config = dict(
    activation='gelu',
    norm='layernorm',
    rope_base=10000.0,
    tie_embeddings=False,
    extras=['some layers without attention', 'local attention windows', 'shifted keys', 'gated attention', 'value embeddings', 'a smear gate', 'short convolutions', 'an embedding shortcut', 'capped logits'],
    init_std_o=0.0,
    weight_decay=0.19,
    decay_shape='linear',
)
Each number is 128 + 24 x the weight over the matrix's rms, rounded and kept within 0 to 255. Layers, rows and columns count from 0.

# layer 4 attention key, 160x160, rms 0.0706, rows 16-31, columns 80-159
[[136  94 118 120 108 108 145 169 124 145 149 100 143 139 117 144 138 187 104 154 112  99 103 173 165 100 111  88  74 158 108 112  88 137 129 131 127 150 166 107 150 109 145 148 157  99 169  74 144 138 188 100 152 124 113  94  84 126 145 124 139 152 140 120 112 104 139 123 151 110 133 149 103 141 129 127 146 131 160 142]
 [130 130 144 121 126 116 102 103 102 112 126 133 117 125 140 107 138 118 135 137 130 180 131 110 133 175 133 152 156 113 162 101 158 164 139 106 126 115 125 167 139 177 115 120 124 118 143 149 128 113 110 159  97 129 104 152 113 131 109 140 137 126 118  89 141  92 141  96 138 116 147 127 130 189  94 132 160  87 105  77]
 [114 130 146 143 148 139 126  82 147 147 141 151 129  88 144 152  74 100 122  79 146 162 110 122 105 113 114 128 107 163 107 120 177  93 172 121 117 143  97 113 114 149  75 112 144 117 149 139 151 121 115 134 119 141 128 129 139 129 119 118 134 129 189 130 136  92 124 211 128 114 150 124 127 100 140 155 122  87  96 141]
 [132 102 136 104 134  35 136 130  98 124 155 119 124 153  91 143 128 147 103 140 161 162 171 132  95 143 190 155  92 140 128 144 104 178  87 162 106 141 169 129 121 101 116 114 112 106 131 135 118 111 143 143 112 137  76 122 154 153  88  79 126 129 111 108 123  92 143 121 156 168 139 129  99 166 113 123 107  94 112  89]
 [148 120 104 148 138 123 108  70 167  95 146  87 113 109 148 129 104 106 114  94 123 117 125 170 165  92  94 154 137 141 124 133 109 121 151 126 155 138  88  74 102 112 128 140 142 109 199 147  84 171 130 187 144 117 136 118 118 140 131  90 154 132 195 149  75 164 107 123 145 157 146 124 128  77 149 127 119 138 100 169]
 [128 139 122 146 153  89  95 157 102 144 144 163 118  76 156 136 145 115 136 134 125 158 149 198  74 105 118 114 155 138 144 124 101 142 137  92 130 131 181 133 102 129 141 119 101 121 146 134 121 113 146 105 123 160 139 122  75 100 133 111 157 173 164 112 153  97 109 104  92  79 107 150 173 165 134 142 162 114 130 111]
 [146 147  74 117  89 132 111 169 125 135 134 132  91 160 105 122 160 140 141 115 148 105 106  98 160 142 108 156 172 130 114 149 129 105 138 117 148 114  98 160  88 157 176 169 145 115 130 154 125 143  95  89 133  92 117 155 113 123 144 152 124  99 138 110 134 140 145 125 119 112 168 130 125 135 109 115 107 130 139 153]
 [160 130  86 177 132 140  70 120 126 110 158 109  84  67 118 182 105 107 117 104 114 162 119 136 169 134 127 109 116 102 135 129 128 126 164 165 127 173 150 167 132 104  89 141 145  88 143 153 172 168 158 101 108 125  86 134  73 141 118 136 148 126 140 141 113 147 114 115 140 148 127 167 125 140 102 122 151 172 141 131]
 [155 150 179  82 118 168 126 118 137 139 113 123 115 158 121 134 147 124 135 135 163 140  98  63 123 106 121  95 106 137 130 136 143 113 117 109 117 104 137 125 141 100 168 101 103 135 154 112 101 107 120  97 131  87 128 129 151 136 113 124  98 163  97 125  75 131 114 146 141 142 110 139 131  93 144 144  66 162 150  66]
 [124 128 123 110 103 123 131 156 139 130 114 139 126 114 114 144 131 109 124 146 128 143  95 130 133 107 114  88 185 115 114 102 103  89 135 120 138  97  99 175 135 106 149 118  99 125 113 120 143 160 166 135 125 127 154 146 156 125 155 159 116 137 188 122 114 136 107 129 131  90 123 131  94 118 101 131 119 138 117 159]
 [125 169 148 106 108 133 123 100 126 159 158 146  96 175  61  98 169 159  99 104 106 155 154  86 144 178 121 125 100 143 154 143 128 185  67 146 142 149 125 110 130 123  87  95 113 174 101 137  85 148 154  92 158 109 160 125 176 156 108  65 157 104 163 109 154 129 200 109 130 122 148 123 174 129 135 151 135  63 119  83]
 [167 150 157 140 132 118 116 119 126 136 124 145 124 142 129  99 139 104 146 152 122 190 143 140  81 167  87 141 189 119 159 115  90 102 128 135 171 100 106 138 104  81  82  86  98  95 146 147 156 122 154 197 118  99 118 132 131 124 106 106 128 136 134 112 100 141 106 104 111 136 152 175 116 137  97 115 157 132 120 146]
 [161 102 114 138 137 153 119 126 156 149 116 138 121 108 170 118  91 102 137 116 109 145 107 154 154 162 176 128 132  77 154 180 152 147 145 138  98 124 122 118 111  81 123 146 125 160  98 167 144  93  80 126  88 161  99 122 116 110 130 165 142 146 123 111 165 141 116 113 116 116 113 114 157 101 137 174 107 142 143 122]
 [118 132 106 139 145  55 108 115  75 100 162 122 114  77 164 127 116 140 119 155  98 179 121 179 169 146 107 128 104 189 143  95 107 111 175  76  94 147  70 102 114 105 101  72 121 138 133  53 145 152 176 164 152 104 105  58 160  87 166 121 161 166 174 119 154 121 161 126 128  55 120 129 154 111 159  90 174 128 107 144]
 [134 147 102 189 193 164 122 140 133 153  84 113  94 116 112 110  68 125 125  98 125 134 177 120 119 172  98 133 111 124 136 144 132 145 137 106 158 174 137 148 141 163 103 110 149 150 189  87 127 131 123 131 113 102 183 122  48 150 138 103 133 111  87 117 135 142 123 140 116 130 114 183 176  95 128 157 115 130 146 151]
 [131 138 113 113 141 125 182 122  61 120 109 149 131 144 135 123 156 139 121 125 118 128 157 105 174 155 143 146 130 125 118 144 162 124  81  86 146  52  81 126 220 152 150 101 134 138 110  97 128 129  79  93 115 103 167 119 149 132 150 120 153 110 122 161 172 112 128 121 125 158 139  85 106 126 135 130 118 145 125 142]]
# layer 4 attention query, 160x160, rms 0.0704, rows 17-31, columns 80-159
[[ 65 141 115 108 158  80 165 127 160 143 129 113 160 102 162 137 115 132 130 149  67 128 101 157 153 103 118 121  88 113 123 149 137 133 136 143 118 146 142 119 150 135 122 121 164  89 149 132 150 115 120 100  98 139 155 114 176 137 140 116 106  99  97 130  47 129 114 146 124 146 131 107 154  87 154 149  76 143 112 160]
 [149 136 114 157 117  72 152 133 142 152 157 140 145 112 131 164 143 113 133 138 148 142 153 125 134 157 122 125  82 137 145 145 153 130 134  86 113 125 123 154 171 133 110 121  99  87 141 100 104 156 149 169 149  68 145 134 138 149  99 137 129 145 134 144  97 140  97 110 165 169 143 139 145 122  97 148 160 102 113 103]
 [ 87 152 142 146 117 159  85 101 152 141 167 122 164 102 162 116  71 154  54 126 118 125 106 119 132 127 136 105 116 104 132 141 102 117  50 125 116 141 161 137 130  97 140 120 170 121 152 106 146 117 150 133 102 135 167 110 123 134 109 168 141 132 134 124 117  94 136  95 149 129 124  53  79 122 140 105 118 163 191 123]
 [134 116 131 166  89 122 118 160  76 108  83 108  93 141  64 168 127 136 128 149 203 168 116 174 142 111  98  93 119 150 113 152 141 125 156 128 173 135  87 104 146  95 153 138 100 147 106  95  99 183 150 108 148  85 111 117  96 127 115 123 125 200 112 124 151  90 125 137 159 102 147 132 122 154 112 132 164 152 144 120]
 [103 129 150 128  99 132  98 121 158 100 163 141 128 116 137  97 154 137 131 121 118 113 138 152 100 151 126 109 126 122 172 129 117 140 121 142 114 155 152 158  78 111 129 140 130  69 102 131 151  98 177 109 128 108 112 136 107 133 119 113 157 137 100 122 161  94 115 133 104 153 123 149 134 145 124 140 110 150 148 142]
 [ 78 108 142 128 148  64 184 150 175 128 103 140  78 152 156 112 120 101 137 134  95 127 149 116 128 125 131 116 124 114 131 161 136 104 134 105 128 137 138 118  84 151 126 203 118 144 100 140  80 140 164 131  98 131 118 133 148 114 150 125 107 153 150 135 122 158 131 171 146 132 142 146 137 142 133 146 133 124 104 129]
 [133  96 108 118 122 111 131 147 112 133 100 116 135 155 149 127 228 150 133 154 158 198  90 134 112 126 120 109 139  81  68 119 112 105  99 142 152 112 132  89 146 100 132 119 129 141  73 131 123 111 134 121 116 111 163 125 122 161  99 151  93 154 123 130 128 156  90  97 147 137 150 154 200 115 167 107 145 172 130 193]
 [119  98 143 129 108 109 148 148 151 127 145 108 133 143 132 144 122 105 135 184 124 102 145  95 125 108 124 106 126 167 111 114 137  82 143 106 157 110 164 137  87 137 120 127 154 153 141 151 146 161 102 133 135 182 128 131 117 109 141 125 130 124 147 143 134 128 138 121 152 115 164 136 142  95 148 129 184 106  81 113]
 [141 134 130 116 123 130 129 110 142 110 109  88 104 153  85 151 132 157 102  92 136 133 145  92 112 170 102 125 123 148 145 113 124 108 135 132 113 147 128 111 104  83  94 132 122 171  83 158 107 150 151 122 152  99 141 159  95 138 148 105 111 108 123  89 124 124 127  97 134 123 144 142 139 123 134 113 119 138 121 150]
 [120 145  91 150 103  99 147 122 112 147 133 167 111 106 150 126 130 115 114 128 121 124 114 119  44 124 116 143 119 106 101 152 151 135 124 125  82 159 130  84 157 109  97 125 169  66 121  75 134 137 129 124 116 203 135 125 147 114  91 105 125 118 100 123 121  92 179 123 167 102 111  94 116 144 112 149 119  99 123  80]
 [128 161  89 118 144 129 106 103 169 113 140 162 102 156 120 100 166 124 106  98 118 140  93 173 131 126 108 120 102 121  85 119 109 130 112 118 176 124 188  82 129 118 114  82 108 146 114 127 143 140 126 112 127 138 160 138 107 139 127 107  85 126 136 156 115 133  92 143 147 161 122 108 118 115 120 136 118 183 140 158]
 [131 119 153 143  94 171 176 147  87 123 142 106 118 153 134 122 141 119 141 113 152 193 144 112 141 145 154 127 177  89 116 138 123 126 139 141 112 110 117  92 143 118 188 131 183  86 121  93 121 116 132 153 120  95 128 152 128 111 170 112  94 150 146 129  81 116  96 206 114 166  82 142 140 103 126 153 150 130 118 129]
 [128 114 102 120 125 155 123 143 165 105  90 127 134 111  77 147 147 143 145  77 127 110 159 113 125 142 127 146  74 167 131 138  83 151 140 159 128 138 129 114 133  76 139 141 130 148 150 173 124 100 172 165  99 109 105 154  92 157  93 123 100 148 101 171 177 141  72 155 135 157 130 164 139 175 114 134 142 124 133  67]
 [157  94  77 108 129 133 128 136 134 145 124 152  92  74 117 126 145 141 186 129 126  97 109 140 120 120 109  81 206 136 104 125 143 164 121 128 142  93 106 140 131 182 149 102 145 106  99 127 119 165 120 110 170 137 117 100 122 127 126 149 154 127 138 162 138 145 143 108 151 111 115 126 131 145 134 148 116  92  69 201]
 [143 191 143 116 152  93  99 100 150 145 137 108 139 163 149 129 143  81 140 126 135 101  77 129 105 166 145 153  78 144 184 157 129 127 130 106 122 101  94 185 134 138 107 119 138 100 119 148 117 132  87 165 140 110 158 140 120 106 108 134 141  56 110 130 111 123 181 136  84 109 126 169 166 176 112 143  80  97 139  86]]
# layer 4 attention value, 160x160, rms 0.0717, rows 0-26, columns 80-159
[[128 193 117 118 130 139 105 175  90 123 157 134 159 121 164 157  70  88 147 112 153  87 157 116  97 135 161 114 128 141 105 141 150  84 156 151 189  95 122 115 116 131 123 175 135 123 104 121 110  88  87 152 126 123  81 129 118 137 162 133 148 117 129 152 141 143 122 194  99 133 137 108 123 107 151 137 136 115 148 156]
 [133 147  92 130 126  93 103 112 127 105  99 141 131 144 155 106 144 113 141 145 130 137 111 133 143 145 144 156  93 140 141  98 132 118 113 129 115 102  98 130 117 148 114 152 142 172 142 113 121 128 134 135 101  86 119 128 106 135 158 149  98 110 174 131 149 127 138 126 150 131 125 148 153 117 154 123 140 133 126 136]
 [107 161 150 113 146 126 107 117 151 120 118  79 116 113 139 135 134  89 147 113 157 139 109 108 131 117 144 141 120 126 155 112 136 107 158  91 136  99 127 167 106  85 164 137 134 137 109  92 130 173 101 151  83 102 135 149 147 155  86 141 132 134 127 129 149 140 157 156 157  80  86 116 139 124  90 123 126 128 146 118]
 [138 131 126 127 124  88  97 105 108 150 165 125 115 143 116 100 118 120 157 131 152 126  99 129 153 126 140 124 132 150 145 120 130  90 128 124 104 144 113 174 175 127 142 151 117 146 151 163 140 138 162 125 150 131 102 126  95 140 120 110 120 139 125 154 106 112 138 126 135 159 116 149 106 123 140 137 126 120 143 143]
 [129 143 133 114 129  79  85 154 131 146 153 131 174 154  84 110 125 121 135 125 117 147 132 152  93 148 142 105 152 128 124 129 128 108  86 150 126 104 123  77 142 112 127 131 105 124 104  95 133 106 139 141 133 124 121 121  62 114 103 128 120 129 133 112 168 112 153 123  99 114 108 150 133 156  77 137 139 141 121 127]
 [154 130 138 115 171  89 130 134 140 123 111 106 129 137 150 115 195 112 147 111  99 106 149 115 121 142 111 124 103 127 145 124 118  93 151 161 131 151 119 133 114 107 146 143 124 147  95 118 166 135 166 162  99 132 160 115 167 127  93 139 120 165 169 167 109 129 145 123 143 128  87  91 100 108 141 105 142 137 163 143]
 [130 136 141  93 126  97 114 139 125 152 155 115 168 150 106 110  93 106 155 115 131 114 141 130 126 147 163 103  89 159 143 151 117 133 105 141 117 117 120  99 144 120 122 172 143 139 133 153  93 132 141 109 165 127 153  92 109 130 164  81 160 116 140  92 123 149 143  96 104 120 137  99 151 101  80 129 103 105 110 156]
 [125 115  82 136 126 124 154 122  89 132 140 118 122 131 123  76 118 113 106 165 129 167  78 114 135 122 120 107  91 132 110 129 129 104 109 126 110 112 109 118 129 125 124 146 129 168 116 128  90 165 150 152 147 105 136 115 116 149  97 146 119 122 145 109  98 143 151 112 157 124 111 118 153 145 133 118 151 173 127 129]
 [ 96  84 111 135 134 111 101  95 115 120 123 119 128 141 149 113 120 184 116 112 130 137  68 160 151 127 150 176 159 113  89 123 134 121  81 153 109 119 130  69 142 158 135 105 105 146 134 122 142 137 161 120  96 123 135 148 124 141 200 201 119 106 131 118  97 139 108 115 147 130 152 110 125 158 124 111 155 142 108 127]
 [144 125 105 141 133 128 108 147 138 125 146 113 148 119 103 147 120 158 136 145 133 116 115 132 105 128 123  85 129 151 103 112 142  75 115 103 112 144  95 134 126 143 163 141 147 148 127 117 110 136 150  95 109 152 140 141 112 145 146 159 146 131 155 119 133 123 163 158 182 113 151 152 136 113 125 126 116 160 120 129]
 [164 105 132 126 199  84  98 118 126 143  95  79 148 117 159 122 138 106 144 118 147 116 166 133 137 161 131 120 108 118 139 143 145 111 151 165  96 105 113 159 150  86 145 109 133 136 104 115 158 115 136 155 140 129 162 102 176  93 153 128 139 146 139 138 122 127 126 160 140 143 113 101 140 113 105 122 138 101 124 150]
 [145 139  96 136 156 121 133 140 119  99 111 101 106 100 139  87 146 172 117 128 105 163 124 159 142 163  63 147 152 125 137 119 111 123 129  90 167 111 147 123 127 165 137  67 116 148 154 107 156 131 143 129 115 151 136 124 154 131 117 153 105 161 127 134 125 139 150  96 160 110 124 115 142 128 117 116 140 136 126 127]
 [100 129 134 152  95 168 144 145 108 112 133 145 138 128 129 131  73 126 135 153 134 115 106 133 105 124 119 152 135 125 121 144 121 147 137 138 128 133 152 102  82  97 131 146 117 138 118 110 131  97  84 124 128  91 106 149 167 130 157 147  97 131 117 128 141 135 116 161  96 112 135 145 168 129 124 125 125 135 131 116]
 [158 128 174 114 160 104 139 112 143 143 127 125 173 113 138  91 133 117 171 102 133 133 175  92 138 133 128 128 127 135 117 166 141 110 133 141 160  84 134 127 134 121 143 154 100 113 117 126  85 122 165 107 138 126 112 116 174 141 133  59 126 143 131 114 156 123 164  99 123 143 117  90 121 111 114 121 132  81  90 160]
 [159 186 123 141 157 148 128 140 152 134 126  46 186 132 128 136 125 103 165 115 137 129 141 116 154 140 128  84 149 126 129 141 132  48 178 118 166  88 111 153 139 101 157 147 123 126 118  94 137 145 104 125 146 131 115  98  83 121  98 121 151 132 142 169 127  78 111 127  89 126 147 145 138 111 119 121 143 142 157 139]
 [ 93 133 121 120  99 152 143  94 103 125 108 152  81 134 141 165 125 123 103 142 127 160  72 125 137  91 126 164 135 148 111 109 131 156 137 126 156 138 137 127 101 151  81 115 135 124 130 138 141 109 150 143 111 115 117 139 127  99 148 151 113 126 116  92  71 154 102 133 134 139 143 143 138 132 151 116 153 142 125  91]
 [ 79  84 120 131 121 103 126 112 133 130 149 107 135 149  74 133 125 129 136  89 168 180 145 124 116 124 129 100 143 148 129 136 117 125 106 126 126 133 142 104 121 114 117 147 132 135 130 141 124 117 138 133 142 133 116 141 118 128 143 106 106 144 126 111 160  97 157 118 108 141 104 131 119 146 143 106 123 165 157 135]
 [ 92 105 154 113 121 127  92 165 112 139 131 173  43  96 134 154 131 134  82 170 122 174 110 143 128 102 119 136 158 131  99 142 116 129 122 139 139 144 137 146 128 135 147 102 153 125 123 135 145 165 160 145 122 118 116 169 153 117 164 139 110 122 129 122 126 122 104  89 136 161 130 121 154 130 134 116 141 150 139  93]
 [129 134 105  97 123 136  72 135 111 131 142 133 124 149 156 102 120 152 178 118 148 134 173 128 158 174 127 124 163 116 146 149 108 106 132 122 111 177 123 138 149 147 173 113  94 167 148 166  91 136 102 125  95 114 125 107 133 188  97 160 155 103 150 128 134 123 148  82 131  94 126 113 127 151 130 138 155 127 149 155]
 [107 145  98 111 136 109  37 128 131 118 127 103 128 123 106 147 111 122 150 141 144 145 110 123 143 125 147 106 118 137 146 104 121  96 157 125  96 104  92 144 164 110 173 158 162 171 127  66  99 141 149 118 192  93 133 136  98 128 118 155 170 119 137 131 181  91 149 120  82 135 149 144 140 124 147 107 111 108 100 163]
 [116 167 122 101 124 162 155 131 129 118 119 112 121 121 111 105 122 151 146 121  82 149  69 112 137 138 163 132 104 129 112 132 109 147 107 139 125  82 168 121 122 113 136 133 136 151 143 106  93 129 158 164  85 120 124 116 166 109  67  98 113 129 125 107 120 168 123 143 133 145 125 133 141 105 124 116 124 115 163 131]
 [115  73 145 129 123 106 108 136 180 115 134  90 147 118 118 119 131 171 131 127 121 131 192 116 148 149 136 122 108 135 128 107  84 113 159 135 114 163 105 111 166 110 176 126 127 162 158  95 134  99 141 119 156 142 109 134 138 171 150 165 114 159 130 115 144 111 116  70 160 119 146  94 102 132 128 122 141 134 133 120]
 [163 155 118 171 164 110 161 118 113 131 121 112  99  91 108  99 127 133 162 143 141 165 111 136 133 127  79  84 153 129 130 141 136 116 167 105 129  98 134 154 129 106 157 105 125  99 157  74 121 130 165 163 121 121 102 117  97  87 119 136 129 157 135 147 125  87 110 142 119 136 133 107 152 142 108 175 162  90 116 141]
 [114 119  65 132 108 133 159 154 129 113 163  95  94 122 140 145 111 176  97 140 135 188 108 154 152 153 108 118 114 116 125 124 141 118 143 140 139  99 147 139 110 180 126 130 162 104 129 143 124 134 124 141 139 137 136 124 120 108 130 162 114 136 122 145 109 110 127 119 148  99 182 148 114 123 141 134 129 136  97 112]
 [ 99 125 124  99 131 111  91 126  96 112 109 117 132 156  95 106 144 116 128 117 135 106 145 145 119 133 138 137 122 155 135 107  98 109  95 131 129 162 114 136 119 128 121 157 166 161 128 160 134 121 177 134 103 131 147 154 143 134 159 112 133 121 149 109  90 134 203 114 190 127 105 123 142 149 157 110 112 150 113 153]
 [151 148 108 114 146 156  88 164 103 113 110  95 139 137 174 120 117 128 152 105 175 127 172 127 146 143 164 116  84 158 141 113 134 109 152 146  99 100 112 145 187 214 194  99 179 142 137 117 110 125 130 123 118 134 109 123 149 153  71 138 134 112 170 126 157 128 152 123 135 124 188  90 116 103 180 149 119 102 155 117]
 [106 145 121 112 145 130 130 169  83 138 141 141  90 107 125 148  90 158 101 136 128 162 124 148 134 138 162 110 160 109 123  94 136 103 107 157 144 155 131 122 174 159 124 161 116 143 131  95 161 107 137 121 127 125 118 119  65  82 155 151 152 150 144 110 111 146 137  86 112 136 131 175 135  74 180 146 128 153 131 142]]
# layer 4 attention output (transposed), 160x160, rms 0.0627, rows 0-26, columns 80-159
[[145  97 159 127 143 107 120 170 116  81 145 127 102 143  99 170 146 100 118  75 100 129 158 146 124 119 101 136 140 106 110 142  97 114 118 171 165 141 145 108 129 131 110 118 116 158 109 117 155 117 179 135 118 155 167 136 121 124 163  86 131 166 141 110 159 123 110 147  64 147 139 146 123 138 110  95 131 109  77 155]
 [111 127 155 106 139 157 107 160 161 132 126 126 114 123 109 142  76 154 102 134 118 128 128 146 125 133 138 126 128 173 136 122 156 129  91 146 177  94 107 148 126 127 134 115 109  99 139  82  97 176 164 141 193  98 126 155 117 155 105 157  80 158 160 102 142 152 136 131 109 155 139 114 132 152 144 171 152 101  98 162]
 [113 191 156 186 138 123 156 125 130  94 162 121 109  80 121 105 144 186 100 111 137 119 147 135 147 131  98 139 114 141 122 108 167 106 163 120 113 136 101 197 123 149  97 159 165 152  69  99 139 160 140 171 143 129  97 115 117 156  78 145 123 132 136 225  66 171 112 135 123 111 144 101  94 135  92 143  92 142 115 154]
 [144 139 108 110 113 164 166 135  88 201 111 103  77 123 158 163 137 147 190 139 108 100 135 150 102 121 100 119 167  96 122  84 154  96 101 115 190 124 156 115 179 134 178 174 164  82 132 109 142 149  89  88 136 154 106  99 124 133 120 113 130 111 152  39 146 188 154  69 104 133  92 115 114 123 124 140 122 136  88 153]
 [ 87 155 133 126 121 173 127 142 100 179 135 122  79 159 118 121 134 157 128 135 142 152 150 151 164 158 107 143 114 130 101 109 121  72 129 140 104 131 149 160 114 161 133 113 113 153 168  84 135 173 143  85 142 115 117  58 140 162  94 155 141 103 152 159 166 139  86 108 123 125  81 140  68 125 104 141 155 114 158 144]
 [136 151 122 151 167 139 129 106 149 154 114 162 148 109  94  85 148  71 167  98 115 148 113 108 111  97 101 139 159 117  91  81 120 118 125 121 163 130 130 110 117 121 137  99 133 138 131  97 125 114 139 173 138 110 123 113 104 111 104 148  93 146 147  94 126  72 129 124 144 146 154 146 114  70 143 113 134 151  76 169]
 [116 101  79 118  65 138 143 138 171 190 158 126 138 139 120 173 157 183 151 138 122 168 180 161  98 151 108 106 100 111 140 153 118 132 112 146 153 148 126 136 124 110 125 139 143 109 110 159 113  92 136 130  93 117 178 163 118 176  85 204 122  89  98  66 160 152 104 113 119 125  72 117 115 150  88 151  84 114 146  85]
 [165 104 142 123 127 198  91 114 164 174 177 124 129 132 111 101 125  84 140 130 134 153 172 117 129 158 152 169 116 146 134 128 181 141 147 139 191  94 123 112 164 165 122 119 142  90 129  81 143 154 126 132 141 121 107 164 113 162 118 131 145 128 158  18 107 143 157 103 123 123 122 163  88  97 130 132 129  93  71 116]
 [ 95  77 142 127 111 114 113 121 135 143 147 138 137 128 106 168 110 185 123 128 135 169  84  97 132 131 146 155 131 118 166 109 146 116  72 136  99 123 129  83 155 152 157 145 115 105 129 158 136 103  88 202 153 112 162 120 172 114 119  66 152  99 135 133 107 149 165 134 151 146 106 128  85  97  95 114 120 101 162  89]
 [126 154 109 117 115 104 137 158 130  89 151  78 153  88  87 164 102  93 121 124 120 142 160 115 135 117 137  60 142 161 101  95 117 103 120 149 103 145 169 109 112 175 118 123 109 116 110  95 104 126 156  76 160 104  92 130 124  98 118 108 135 155 175 183 163 135 108 126 128 133 114 133 137 100 111 119 126  99 140 146]
 [104 125 115 142 141 152 117 139 161 148 144 108 162 101 148 137 127 134 149 114 137 134 101 129 171 149  85 126 111 130 102  91 138 145 153  99 162 111 137 120 143  90 112 129 118 130 136 141 114 165 105 169  89 119 163 126 101 133 108  97 123 161 135 202 116 102 140 172 120 133  74 136 124 126 148 130 114 147 163 128]
 [ 87 133  97 142 150 149 129 131 146 152  98 102 111 154 153  60 127 144 163 116 139 150 159 119 122 101 117 123 123 175 176  81 113  73 131  89  94 141 173 150 132 104 110  88  98 146 115 128  90 162 101 110 191 131 122 145 147 114 153 129  85 110 106 139 129 120 138 147 144 117 138 179 140 171  84 118 140 169 138  89]
 [157  92 132 130 114 103 142 107 110  61 128 107 134 147 136 123 143 145  82  98 108 134  94 153 131 169 135 155  99 118 157 136 148 119  87 157  81 120 126 134  89 120 117 115 126 152 128 170  84 110 100 100 126 148 132  96  78 151 141 102 112 144 144 181 156 163 153 114 160 143 121 127 137 127  91 161 133 150  94 143]
 [115 157 147 116  83 136 126 161 135 163 118  98 121 132 141 150 147 117 150 102 148 154 129 148 136  93 125 106 159 108  97 101 110 160 141 108 152 102 111 122 172 150 120 131 130 106  99 147  92 122 129 151  84 121 169 181 129 134  99 143 128 105 107  96  99 112 139 129 130 120 162 141 153 141 138 131 118 143  55  59]
 [143 101 150  97 165 130 165 140 158 166 113 127 138 128 121 114 152 111 115 145 110 162 173 149  89 101 131 157 115 122  97 131 109 165 154 137 156 131  93 135 110 126 127 168 172 124  81 112 139 131 136 133 144 139 121 139 141 134 112 140 157 178 136 173 117 131 174 119  98 106 155 161  94 113  98  95 112 109 103 116]
 [112 147 111 154 119 127  90 112 125 106 101 136 106 159 183 132 118 150  81 188 125 131  87  79 138 138 148 122 111 142 127 160 147 106  82 132  99  74 121 145 171 133 145 121 115 122 157 111 125 136 164 121 143 149 152 142 168 104 183 118 129 141 187  93  77 165 138 116 156 114 121 122 114 128 113 111 111 129 128 140]
 [146 135 116 145 152 105 115 133  71 111 133 134 134 166 126 128 132 123 112 113 140 161 141 121  83 172 135 112 137 128 156 126 147 130 134 101 132 125 140 101  97 164 171 160 115 149 114 118 116 156 153 127 169 100 119 146 161 153  91 123 141 170 109 124 119 114  65  90 143 141 163 121  91 112  81  94 148 136  83 107]
 [ 99 142 120  98 131 117 117 109 103 130 133  97 135 113 107 146  93 137 107 146 153 101  85  93 140 143 128  93 133  96 106 102 155 122 133 118 139 105 120 101 148 152 134 127 138 144 157 144 114 119 150  92 142 107 137 178 134 143 167 125 176  76 125  94  67 180 166  91 102 162  88 144 134 151 175 105 132 137 153 138]
 [140  95 154  72 131  92 151 160 118 141 148 112 153 126 110 164  86 140 135 102 105 147 184 161 155 119 135 134 140 122 134 119 111 122 100  94 180 149 148 131  89 146 158 167 109 120 138 141 171  76 105 158 126  81 125 144 143 149 113 130  86 103 116 141 167 147 143 105 115 119 136 117 106 151 137 117 115 134 107 151]
 [112 127 121 101 136 163 102 160  80 160 128 123 140  80 159 139  87 122 144 143 135 150 130 190 148 107  99 154 137  79 147 137 154 109 160 128 141 106 118 132 107 119 156 114 141 135 132 156 174 143 158 128 130 110  93 102 104  86 103 164 133 126 147 137 155 129  88 144 135 122 148 137 102 141 114 121 150 102 111 123]
 [104 130 134 117 115 147 159  79 161 130 152 148  96 166 113 107 158 117 143 130 129 119 127  98 146  73 111 152 108 151  96 131 209 152 121 152  99 141 122 149 134 107 136 122 120 120  74 113  95 135 110 149 165 113 157 133 109 144  90 186 113 114 131 131 117 143 151  92 127 160 140 108 100 148 126 106 106 136 139 112]
 [107 163 141 110 139 125 122 112 148 134 127 108 131 154 105 110 105 171 135 122 150 171 119 168 140 120 147 114 144 132 163 133 125 120 113 110 125 129 150 140 108  77  93 107  94 115 131 142 130 121  55 145  91 139 145 108 173 116 168 140 125 104 102 133 102 185 161 119 184 117 157 104 171 138 125 134  52 162  86 120]
 [130 160 144 125 176 123 125 140 169 156  66 121 138 168 127 127 139 153 163 151 134 121 134  82 111 147 104 140 124 151 122 133 163 136 195  96 110 121 134 125 109 126 147 122 128 117  79  72 117 109 133 136 159 134 155 114 102 131 166 122 124 117 129 109 131 124 167  92 114 156  96 155 144 124 110 131 150 126 103 125]
 [119 145 147 144 135  99  97 110 154 126  86  99 147 133 138 100 148 111 139 180 108 151 171  72  84 115 167  92 119 119 121 115 125 180 176 180 121 106  94 131  82 149 158 100 100 132 161 146 134 119 120 148  85 198 133 191  59  98 152 109 148  90 121 118 132 123  86 129 120  96 184  98 121 116 149  90 131 129 120 107]
 [ 93 114 104 129 130 142 121 150 121 191 110  98 104 124 133 115 118 169 117 119 138 157 113 134 127 142 118 136 142 137 125 144 156 112 106 151 132 141 132 116 147 187 125 151 194 110 138 111  91 115 148  64 135 105 106 149 161 150 101 144 118 162  96  90 123 144 105 120 126 115 145 140 102 132 141 112 130 154 120 132]
 [140 115 165 146 154 106 160 145 142 109 134  89 101 141  97 177  93 101 119 129 146 116  94 121 152 128 141 147 123 114 127 150 143  90 108 129 144 114 113  92 119 102 118 174 119 101 159 142 128 104 104 142 103 113 162 100  92 141 114 140 133 171 130 105 135 149  88 129 116 140 127  92  94 133 107 111 120 160 108 118]
 [164 129 128 107 127 136 117 138 129 158 109 115 166  79  99 127 135 142 121 165 112 135 126 101 164 159 153 123  88 133 115  87 109  61 101 118 138 122 134 140 153 134 153 125  75 134  98 132 147 131 152 149 151 150 111 129 144 145 157 125  96 104 171  81 114 140 151 144 126 126  98 124 133 140 109 136 155 114 111 119]]